Weights of a small transformer language model.
Size: 10 layers, width 96, 3 heads of 32 (1 for keys and values), MLP 192 GELU, 0.739M parameters.
Architecture: LayerNorm before each block, rotary positions, untied embeddings.
Training: a variant of SOAP for these matrices, 147M tokens, 2242 steps.
Each number is 128 + 24 x the weight over its row's rms, rounded and kept within 0 to 255. Layers, rows and columns count from 0. Numbers have three digits each. The size before them is the row's rms in percent of the matrix's.

# layer 2 MLP down (transposed), 192x96, rms 0.162, rows 136-191, columns 0-95
106:135137118146093145170156090155120139147115139151098099117166090100130122126127129102094120094120115117148152136087132119180140160131167142141142114141104165123121094101107102108097141156133159115102156095097103124121121092129093116125112100110107105110124130125134170112154150097121047122
099:098109135134159120121111133126167133111107092157124173091128144184107128154078136164111091108173123137151109110155132088129096079071103133097143148132135145150137137150109156117138191134163150115147134105122116140134140133144096141135137100098143125143149142169129095118146113113147096144
100:131098121154132100083089119184127143142115129144133128127110155123120127165136080103165098121085154170098122110157111145129138143177112093154122112131085111136158122123121122124174116125134152145089147102111116101129140122132123134116139132155158115115087114202111111081129144098162144121
116:171129132119121130124139137138107130158154139123117147107190159096088146130161119103101106139099116177157123164155143148150110134116136145170102146079149139112121105151104138108156145134127159131148104126141115121088120131138126110085082082147065156162110121117153104159152146118107149125
099:142097134067141124141131102093131154155124124105114131152160155147132130142150137102138127123146148157126142119137101089147122151125139128163153133147192101056112132145137120141154155114154107068144189112127153123143097114118101111117152108092183108152153126134119153093139139119140124146
098:135156100118143136119119091119106180146117103117141136114116142089113108114121092142109098137120089129166109134125143165158170146117133170123145062098117147137133131143139140069132126110155132115141139110104147118121113117135103119127104121118158169124175066117083107102104089101152094112
118:127156135140141123153145161092106152143154092128119092109109194121125148100107162113173087117153088092113136108136113166170135133136145154109116105138123174112095118167136113155170094094140115108144139130122139128092135126136098089127114105125127155098122141090140172109131090110128133103
099:130120127106137119082097118073130139127180142117144185122126105145160167144104121119097153148101135116127111173094171077122142109125142136137171110091136146178150134122120104124143131131105143116103149129125178133128129118102175102103110117140170135114110151158170142084118119127129149134
118:118161093088132128135138142126114117134115162132123152160057121107119097112142092130116097190100108136126119125156128129152099113098102178110136118137119134100155132105113154116147138127108140141191142139126057100124109115103100123098133131123102138148177103128129126147112179144137130157
099:128152082163141132144127085130132143169138123130134145178133119116159091141101163137120094177104111100109106132114137135110161154131149136121093120142102144128104183090196146112130115138130153091153135116120165126127141133174149168125139115149151128124119128133092164093100115116162107097
090:129145149170155127118152116144142152123102119117145111086194131161139088087111133130085107124120115151087132104134140126141131123169109096107140118165171131111094114104131106132098099116112059109125122148137117167130132101143151164117122070121148128108109124086117123084120141132142104147
106:113106130113095149119105127134151132109142085054170121137117118123149105107128129139106140128130152092143110089150130146151096123146142135103150164149120149106127139182143134131102094094095157093119123090111127075146143114145080117102160113111100123132142131152131073108137165135096153100
108:137111153091166090129133117105170121142101131129116116115094192173128108098106126146168147101152136138132144112093123123131140120104131142108131146076128081130128164159106115120107118143107103136116090134154105100156082131111164115140139173115118091136089116130113129080132075122152111120
100:097165149161140131135119130127136109163131142128104131203150132126155153099178089186121149158122105121142149148127137139150095110117158144130150180102136145158153131141120134100145118134127167114155119178145156114111130126124103118124096104161105119186109155124101101118152154100142150113
102:142105121119156126129109133129127175162137147125128110131091142125076133149124137116091090142135146122149146113140124103137157098067108098174155101094100129158180122117173139121118086096111118109119122077070112153112140117129109119174120119090110149111113124136125114127080134137098107120
105:114102124094117102141126111119138126148157081086139100120111158172136120127107135146162099118154099155155116122117124120136111123103122115164176190111120147115135157147159122147119070097099086109101103149108148168167142115160126131113104130126140143132152111141129128124132103113108107053
102:087202108112139119172143134117127161142135079113150153117096120087137121127153124115142137116174119113155111116134110112138137146128173160124137153070190120128148115106120129143189126183102140148124151143142099111138136127124158119138125101129144132127128107130098102105132091169137119115
098:140124089108119118141140175158151090133107137100111136110159102078093122131113149129142148175081156158108150146159126149141103127126137133133116117151145117121095129132105117109064142175121113151130133156122148108097095152111110153140122119126156145086094075142169122124070110129118131109
098:135103139160140114183119120144138165189127114121157130084157169129144139102121144117103130166123171114118127137102129096100113112121134095117081144125142167150114124117107126160100138076131133100149150156154171109138131123123099161188090140110103130122108131089116103117133166137112149136
096:139121116148114142179128078134125152092148161149141089153104129150138122105128118139160098163133146128127110130124169144109161152130158114138129128183168112157138135154129146083151166129160156149158147131155154115094110125141161098090110142082129121156177087120088150116126144153127110140
102:172123121099144097145117129139124122136127135069148108120108104158123128140141097099097134101129154135128128137157122123151071148131128153154149120104147177108135085144143153108150119153126137158175109145113166168155129183117089155132170144172172127111131113114116113118108146146171130161
106:104132111155113131119132112160112088120164088146120099117137058127134137155122123165144126105092162127111114118163091098135124146131120122182115128138148085111163153120171136134076137131108144157160125149104108109110130072101122122127113110117144100074098097125151126105133104100114109146
098:162126100103121069185146130115081131153171129139134134159158110105123121098099110113101137146138130156131150159117121082175143100080164169107156130145086153139135147135127124100127122157093085108141123142153068135119152148153121107130123125149156115142118112111120147144122133126135091143
095:157135102103116179106134134108124102126083059111126154140133123177131130115151157126134172146111129141124113156122159145133151125107130182119126164116136136162121125100151171120125113108095147135121145163076076111163108144158133159133103129139133113159094159102131128104096119138162106145
105:100131092127139106106146088150164143131136055121147142102120134172129172118157137094144115124126099087110142103078154129132169107111153111094098117130158107133157109113111154114162150133181100109094118119102154138111130165144094142131112136133166146127119127125092131153079112123133131124
108:134099142103090148111140139152146145138092141138115079133094092100139070122143176130125132144118132156089121119100144177110145154117160141151134128097124165111132136112101113137138116142093128118148099116094137117109173133189142103124144115174142102143084119147164126104097111137103127168
101:100123076168135150101133167154142135097126100178096124127153117141106130106130136154086159104155162103122168123149130116172079159132139114136120088119144124133119154151125124065146130099128133173134146127109140118140110121145133160103117097136133145136082132153133080121091165135130094125
094:155145149106123138146113138149136130128130088102129135138099157134167146137125138164137134100114150110122144085118145136151153129122160157067123140116107176084101152102153095097143139185111128104100109112094142156107120093085125158134120129149151130113140079136116146118084156102104081102
107:147136140118141126109124077103154115084151095163112140162127077086160167115126077129106117130126103126142131117132122144101124133137120132149128138134156156127162120156166144111091111145102124124149185133094128140115104083096102139124090126148152097147172166131078127140165146110097125130
097:149111126146163105134099133112119107145115184114115138118147180139152157116125128137116202123124150169153121082118141118099141122132132070173108139158113111121123126130123165116130176147147136160137124130130097118172133145074097175133107116140132097138149136111105130080096131126111116147
107:143114167151133154112174127080127119169135139146118083111110116080128125143113128185104155148129130134129126123122155130098104161154101132116153155124119120141111143147170097147130157125095157161124088152106122178155115133065130103149121124095143118132123164108151075125110101152125101133
095:125098113117114121134087145141152151095160089136077120114135092130161165118138151135098136124144117161114120156156140131103157133156152093121104125122158108136096137155126116119115109126091101163050151137133158103119129138111097095146130120137129110161144173119108125124138182142141161183
099:150098143142117122120133138169119134138072115119138155102136139159121092133104129101124134149134119130132141174158141138128116130071135134173163146161151115154133084157134157120124118113179113140117075118106119167124123106090105108098143097105127148141108176108149138121146166196139143133
085:165117130072140079119136149114122097081125113136121130152127119148151113074127092174123118097095086129087122136110156113116142132126158100141135143086155146097100132112089125104151165120134142165151100108104124169129123128167092111148155123161115109144118136131157118155117181119148143131
100:132124115134101158164125118153136104164114114108150154126133104165195116073143143135134110149118111146120141120149113107173096178100081138130143163129112138081139143157097108095116163179152115143132153108158128125137121088117126150143158141068133129096151105118148116105124120128147140141
098:108160128139132136134129092156167103129080140144148130098188137166122133127110155105121114126089130169173144118109103075117135144109117140118098139144147140121117114123142182102180116145099149134164113153127127156165142132114073133106143116138118116129105142081125127142152080125087154126
090:143111143116075186113105102143098147097109118126089114123116127114117131106158138085132108102154128075111095138181124124105164148123092132148114134151137116112125063122133126144135105098106138167100086173108106147101087143131141118114105152123150132082104127134145136121120174129123129142
109:115151120173128126154140156071120132136131182110114151112152118153123153170116178107089128124106150185130135132141122117150124130135159107143099124117142142132148091140111139149139168132139143118108129171118119123116162137120122111131148179087125152135133165102184142106163070130128120170
091:142122099159149072158163133129122107168110167143141097125143090127085079160164109150108131181134105110087138148131090127125145122123144107142147126097142142150153114135087123129116147172111144176134115149110125136087123139143168156111087083130143113111130140131171141124124095129130113142
094:120128116127082148117112076163141159148131108154167116116117150126130110153114105110114127162111147124132131124124100169149096134134177123172145139157147142090143134125126128145096147112116140158096131072109131139130135095161107218128128157143127160101120084109116142142114080145121135127
099:143120163148107098121070106146130100148118095123139133152132133139110146102126107148126145138143134133133088138157146091179169100123071122147116095110122126127126171109140122144128084141157086136133072149175131174123142178103149130122105132159132129118121113149112153133170127107086111112
109:164130159073099133123118105124108136166121151133093125134078116110124106082140109124147111160127138167116097151153149151147121155113149084141155159117084153153123113086135115104153141143141113153103113093167111141097155129077163125140197131101112102149127141103140108127124127127142138123
098:111127149130107132121144115144177107136111098161107091151112090096096141112187145132122099157138155155174135114135085142161113141087127091085135109106127152131104132141102128112141117126128120161122126134151122110110141108152114126138121142159127105109130091132120075175098149119200124089
108:126073128094150110114117088173128107157124141184121085190137156144134125146139146081160120137153137119108103090135124090130132147121111123168106122112135128140114169108165142146146149121130138132138141148101115136130149162089097098126128143122127103055112121112122143133133097124106168098
107:140159142155102121071144129151142129119153105138106124106160105127139109125140079120147148110145120135135130112126103102167181125116131148143129130088142111133159173148142135120113092143100114132139083146153100163116165147120094114075133143155141173136188084121129092096111161113144132113
099:090125134160177115105129154129131156175131138089124156108113117109130147107099100106117141142116158113116130138114146155117122118137143096086109118146145150155099167145124136139136113114135145155095100115137145125135162096176160095135141119076125100141188117176068145140142147092107105148
102:161124137145140147127112121087073134111140097107167144108103145157097118107124139145110118115131168126119146156086100128085116139123095126103158128157136128137167081075158112125081108083168161127154112124135103114088122127110129168134108122134136123138148160107130088150115140132180157125
104:120076123071125100122129121127135203165116090147144114098167135148093096131149138115131114153153118094083140139144107103162144133157126141131155082133153105134108106117101118147155157110097145137154132096150111127110100086121095128085137135120122106141149136153105106078138131103129113136
101:127118095178133125121138138158103161132161106156088133127151143147110144128129120120096135157135108162126116083074163141134133101116147120114091119146129150119168162134161116151118089084146151132156136108133162066119134125070116121144120148101135127130141132089185174148114138127144131111
104:126126124124095130163154143161106114148150130184134094153133130111115130143136096144125140105136135167146172104152099140165182169135112126104131162130141150108116127155169138178157158112128159144138095134136123128146139158103160057112086128110132154116141152121129103142120166145121156163
089:115080149111153103098084105166112148084125139112087148100106094134114125120129113135158139150161137140121157097131115136135115114104130107124146070128154171136148167119161096117131177107093124168117163155105142120123133146073170104133136150123124127117112109090103086145096118116120124137
101:136125122116109124148147115167127163084103120152175145093118185133139100094135156157121083113174102124109120098141150119149111089119168114074143100115109158135133113129123105133136137133147111151112141095146146134120109081167140165100125174155175093106103156119112107130131111117124121115
112:123125117125121132113091143152139072131115105106157131098113139118119121084162107160077162131150137127134121148113111181154138119124139128088120114157148136159151132117146149091127122113148167101076083073132124106148118132193120098156158117124136123122139148098120100109116156116160166146
095:157117075155148148141142153122117085148122134103140113089160104122131131131145100147138093119118103167135092113116208148161141147118137112159140129158111145083117112143095105149128116122109143129142113082178120132102066087121085137120134136115125132091126145104117112129132156126091140145
091:127115111161165116148140147087122134110136159136147147134108109126120149121158141199167112157092132158165134150072171101089133119094123129105154129128132141121092200147106177147135153103126144118124125143143144108112164129134147110161120132144103116093131111135141141138156126173102105132
094:112089130139173138148122109169145158133108088181078101165145164140164144131138133146109117129140120202161158117153136130153134173109147139122125107156153157136112106118156123159100114095097153138140120113139112129093136145145147138171159106144123113106109148139111127091125157122140122169
# layer 2 MLP up, 192x96, rms 0.165, rows 137-191, columns 0-95
105:109127148131123155111150124123102126139190132097111108140104127107157107182146114122152123102109148122111113135137167143167162174153167125139097122132118150104161118116126176073112128120131083101156122112102123151116138142165105091151168114159127154119163159105134112115087121095127165119
098:136178114142130106141162119065135113151122074146151134118138112139189149165095130156112165106152139111141112137136110086135131120097124132135111142112152106129092130145112129147081143114113144098158113148141156124113118130189129139134097092101139154133119152058153157147122140141121107145
113:096123137115109122098109128120106156094131175134109096211109096138193145131124158095149119122118155126121099139139107124107142167106152161116109123116099088143103096118119114133101121168158119140134155156141139109153134145118152114138146145145158147111080112104169160099085138125122138140
107:113127125181145185108144137191134073142131157138142131126118135110132149151085109153138129126115144095110144137132120153149104126160064123108120142144100166147136109105109146113137113161114185107134121116110151109066140127091169132155127140142104130125085130131107136158124106124119123167
094:130092143115130144140140208122122104101078151150141167097102107154122146166162139126107126111180109153101130135124129134121118097133125127132135133118152119108110133121129108204112126130130132133100125142117112111100120122093145105137142150099126086138104127181188143170136141171108133146
109:085140175158113166136104095134147137147110088145140103120126122090130140125132119128131138090116150087144127110124115073074132104118121096161140132136142130163142143055154155124141157116156163107131114123169134134126155127104141127165150131105152082122149115133132165128154142157179138144
105:083189130133123147149154130142105112120157123113133083101095126106128141136127181154166116129158105128130154083113056183111104117131109122109113117127103120128087100131155133162139098120163152158113142161138133115120121094156138141150141149120086158158134099119114117173136126128136130107
110:108140098154175141148148146145128121170064100103128116103149111164140106111102191121127128135126129136124148087145096190120137124185099153141117126120110160145124129127135113160104138129124143122079085148086116111144157138101150164136140101110125091111125120099164143144145105122138123138
100:152159185117174180136136176078102093109132136156101118155153155155125145131113112145102139095148135103131110115124115143154127089123070128133152115138097105139106101173124107084158161146128126150115088124109141120126137105140103094111090145157132134105141126128152096155151134116099124117
104:133122107077093099150097113102119110131135143131092158138052098107095151167126114094151140136166126144155106099136089126115132129089136158132115145091116113149137153147146139117129142164138171132124135117140101095133105140111104095138115181148093096135107128138136154124165099116127153086
097:133114114132129086141127173113129103117114179140089111116129106110129123166122081126139138118133093115121157149115140150087156096131139185119111137136153109101131100125139109141112105162120145153161138137170122141085074091116143120173128166097104153111123127128185145134165125084112116139
104:157121096160126119170136108123106110115140099117152121120148125133139141133086114124113130136095134114118124162122130132123136141106117135113122093150157098165170119119124158180169131102153142086142142140079129146084181103095108154127201121137174072126148142118145140127098138119105099133
094:156060176113080096113149136165093116150143123128138150150139140153141114163091110117159154094116128145121097138142126160107110135108101084096160145167089116103118148155145152174124121114166127110111116113151127104127163133127125128149174093110140096128153126098150150119104114143114135153
101:109145147125072112121141128105138092124137099127124128110144126104170135132136127123176150126102123126123114136148129159121122155172128143094082127146115115099105110120114109143149140139089109099106134194201130137124097181137154131083134113168135144106123102136133138124168104125157120071
114:104115080129117175164146130135109141110092188149117150116110171099120128144144103130124150127122139099149115141143115130129159146134134121126121138089126081092174114100171135096092133148132136169128141142136112122095115137116169127152134109087094142145115142086129129067123121191129138137
107:118112152137117101122154091108113146167126142111152104143135141164094141131127130124108155090124144114128157144137115115148189123098086157128149070178075169122070130102161112120129120110156144145110108108112132158099122148139131120136131129084134116142163142092132118146111123078091139144
096:117134167144134132127149120139128151099124122176076146135114145167158127145116088064122113106183123114134128109117138145097109138139101121152111128128116089129119123130119139104144080092161142124125117119156133171098124157142179117145138132105060126152128166111099116108149153118148156173
095:116125116165123145115138123129108101102106171128102138176103153128093171157134144124089087138122140152140149102146175141150100135138132172187167116153128108089113130192100132128149116163129108132106126094129106102144133117084131148081133090157118123125164120147135132134139137107122120163
092:143142128122112128103124117119171116118123116161093136119152132087145156108118148057072136126147033130133174126163107137104136132121128194117122129113142100107120156115091123127142133116121138145127110158134077131138144103159110137139093126155115146110125147084133139122139110114114151115
100:133112113165116148105131108128112106138134119191162123158122138085133119104168164178150127133101101123115114085113105122146184106152133094112113135153118141161138197083148122102094153125161137106098175093111128097140149141132147098146118132099118125123104132156121140145136105121113140116
102:106131121147112124151149172107111141156093156122167120155112162085121138148147176102148127158107124163118133104100148150124131128114078121149138123142148135149087138141090101133115130084126137164134135180111138115149092168138130145130130172116144110084116143169119118099136111161132080084
114:082136154124131149052103132132145153146093154160120097130093131121156129137164180121161107146096101118116102120129122165076150162131139147145107122108160098101084143116126131136116141127110200134101123113102167118159113130118164162115141132121117121114105118106137108117135109137099126117
097:118083161101148116119125101137168092109148146158184113097141133125141125143087098135129118112098152113125128131132152135088095136170096123160126158145146113103126114148147161151115137078152121139090134097151150159126114163111107094136128116136159168088135097156122169105116155133084150142
107:136133166106139154158114137132126081139135177136092126144123136108114106138095148168117130126133177167161124136130092144119098110119110120158152157125106105112093177152125085130144076146118108128145098172147105130148155142149131146146175131144087134141106126146145104122172144111109117182
108:121146152105144131166085134114135101100158112106117177098179179153136184083133064131165121075123123102146144149121107132130145104133116128136123155130163119111127090122168135140143119117133124107107139126144131148149076121095129139116120103116147104128139105127140146130161170140167102108
099:139115157089142131124127143155137114121119162063144138118108166141130133152109178102154077150133162123103102139103122132122138097123116114094099142120124164090101099147117133159146171169117154114121135139113121151134160125092140146136116130100124139102168156120161141170102081159177142116
094:072101092156102110104122087138164158129134112111096091156134112108131118103108139082134120171101127111099133154110111102123110169165089141153113103134150082178150109154164129151106096118145107142137144135151138113135152152140138108115132158143098163140088112126143159172143135136147140120
104:139113151147146121084132144092101120096141123140169127148130168163124139113163126126107111102092095146103100152156125133127114139162114137130120119155107149075159152112106153176147166109140102176110135155113120099145156119114127107097113111102151141117096126153117124152160097163068106163
094:122109135116131144116153152130108145133140108101153066118098138131141107114146132102099091151118139123136143143132139092124202102165139117096159132056102141099149135116131096094146126093157153091097134129100140141112120139149148122108134157071148150130113159164151127162103111125145127099
103:124132100155128147104101094115135123160080128171123139120092091150124097134112122098094148122164168143118103128121125102135143158125107131185084138082145136123143115138112144120129126128172110103147145135134116141153110193177177127118101130160100153133131130135130172108168137154111095124
109:137130116165166125138166127124113086162120133129131127084110126141113103093150112109160146116138134137103106124168082132118141122161123123134138079096136103125151140100119142131127116123141112106180105131137113181066151113143155135132089112069156109095159096181138166137129104130134123117
097:138146106129137115100115121109150140147131127158132145134130126099118146126131158146108139139124146134140152096122143117106174148143110148081181106196104126143130172144163116070132163120088111102126198143122111114148131122103135123127117165095128082150155139117097092112111133103095122087
098:088152126160083141120140107117118143133103145107097130102119104095101101176134174059140138166156116149154128105169146159135100122125109146105137114154114151160119122151143105166085127182122096091110135129161146127114103121137154139125090152104139146110086111152126117136125110119107116107
095:164150131156149093112201141094117132137140108134093127130103107108110132156060150097151141129103112172123105112153156157120129115173146124123122131136157123126126114104112124103133126111181137155100125098135128142131076155152148120145071108124115109130115120175121096126139105088137108103
088:145081118109134138131121167132120113106136186145136142149097109127124117112087122156088154123125157129111133130125133119135080090107095105137146102130160125116154149103135153150158119123158170087113148111111115149091163135105111107187139088133110126138125119153146141140212141107100119123
096:105151105155123087147162159116183111146143112119125116134171108135129120156116147127123128155150087163100146127089144135125109130121117118096124159131093143119102144126128121095121164143172155069118165105127093108127187113137144121114165138133078113119098122093122138141121062122126142118
099:114114068109120101169158136124157129139109129124111110140136184139179116099133145133143134142118093101123109174175131102117167118136136133125142132116149126158136074123102157123105088142134096169140098116128120198140079136126112146140095108134126138109142134139174139137134087155141144130
104:111132164058130145115135132146146113077207102163134137182132155126126112091091118134137167112153157158125131131100103126160118125137089127136140168144106099116127116148146137177135137112155130085114135103162142127128140107139100111145153184147108133117125157107128104147139126135129127119
093:154157129127130113178092113151131090124120132079146130134148093159139106177127153115163120151138094138106115114117136125069122117154069138088142125111104094153115113128128132106136154156152113135152137147159143084108119096147166102057167123132137105127136153151116128151125139128162122135
099:117120129149144142113191123118141123130129140148131117123143166111080164174117160115103140120111148105096202094144097139072106105149135144073163151103133133145124128130089169122150162147112148138126152086097116092111122118158132104137119116087123115110127110160138119138137129150123139152
103:152099147103152135078172109112122130159148134118118111150092164139088110140102124138112152113093158123112130103096188158120095122130110161138131110152137129106126129127089126112152152136105122162106111139102114104162130131100127120175161138099136167127127089126102175083148131113134157178
097:109116131143132122113145126106155116099091096139179108172148134103109124153108114131145113117128157141106119142148094155138161130118149116159145099105125137083139131174147114184115131064073130075096138123137164162163131122122127131138143140110109131139092109129153155173152111139129089147
102:142154136140113127106122143109135098126115130124117102185075089090112124112121123147110157144116177143140117147108114106109119120147124152186163111089114144138175134162117121154130097098176143133113162171129082111135104130109124153139074148104101160112147144122134093129147111124085109122
100:123125117142155105172079130091083107133133104135123120169126139130149110082131135134172089092075145125107146145119135117114128149124137129144124101150180111096137127128084177138126140110159152105152148113152113129126123086095105146188148110144147137142153146100127181144133116131134121166
102:129105154123107180151147090130149097143108108156103121161153133144160084131135149165105145125163114160119105132136099090141122115140107115138125160117068161101159113080126130076111149122162104082157156148116077125125097126147130119130105132147145154113136110098128119162135111156123153109
100:135138186139106145126105081149112177146083126079148107102123163098138089165110138099101122138157135118130121137121131116085131108148136129134118089090114117131118092139130138124127102141119143109135162123154111106119182109146115174084098141180131164136134118114174162120150136119132109104
103:123145115123130177131103130130166124102112130149133140068162166104140135147135178121164110117116102124145146091118094099142118118103133139123120155131110061116150123090153100116077148128121095146092117160121134166145120134167137163165122162115143091098135106146162091119156131136134140120
109:136152115143114166131174102128114153175127127163143121133173149108158081150142135140107149125076117120124139147104156110092091137125087115106145165141111095131138101097152122102126127093108108128137119151159122140129104118208122090112115140135101147120092093147090153126139118163114136124
100:141125162154168117109106088125157143147136160127149161110111111114180100113129179112127125134135119124136086159144112137084065119131170118124136094141129137158106141102124138113132130166137121122127112152139139123110135108122081169153190075153112102108108117139130134111179137141114094116
086:129135088121135165139131113135097129156118103121127135139120119116151116123125111133165167136146105122168142115114114118157109122104102103174126123121184114137178113129104149137116116169125119092135042132135133129103141136138101136130101152046144133177145153151090157112118123110125146104
098:176120189126118100120095148125155150160168129154131141150144093128111147118069118093092139110130109115100138155124130131163145134147119172134125116138137135161127105132132126135127121135126153122117109117091149106116123122104072125199094100093103124091115130130116170134101141074130132101
107:127147125118129098154150160123189159128063136097121161157128134132107099134128156134152109136111132149128125111139082077133116180143119126119138135115164099129125093092119136108153139133181110116142129152125064155121119187152118140131110152160145137128118123134131099131141134093176134104
100:119145142134128143122127099128105142126130122147113120149124167149126120117193141083133146132121167111094176106164064102118127118116106127119114077096126100141144155122141161126092130139158123145123163155095111107118172115181182141156117117153116144168120128128144125148087085145130132124
101:156125160080103115121109123094155144141175138124125104116130122148138084141146132092147185162108119067103080172153099184143106144133135108145130132131118114120150081116137141117127103121142120159106137154167141116124135102110117175146105125136120141131112147081136139143145100095158157121
094:096161124108106148103153112123096116159126136087130125113122116102155089143102085148099168153162133123193083107149168135128064123139093108132120089130131157130123114136160163133123127114138114122164121127115141137161141139156149142127138136121152179146123127184149136144079111116104132128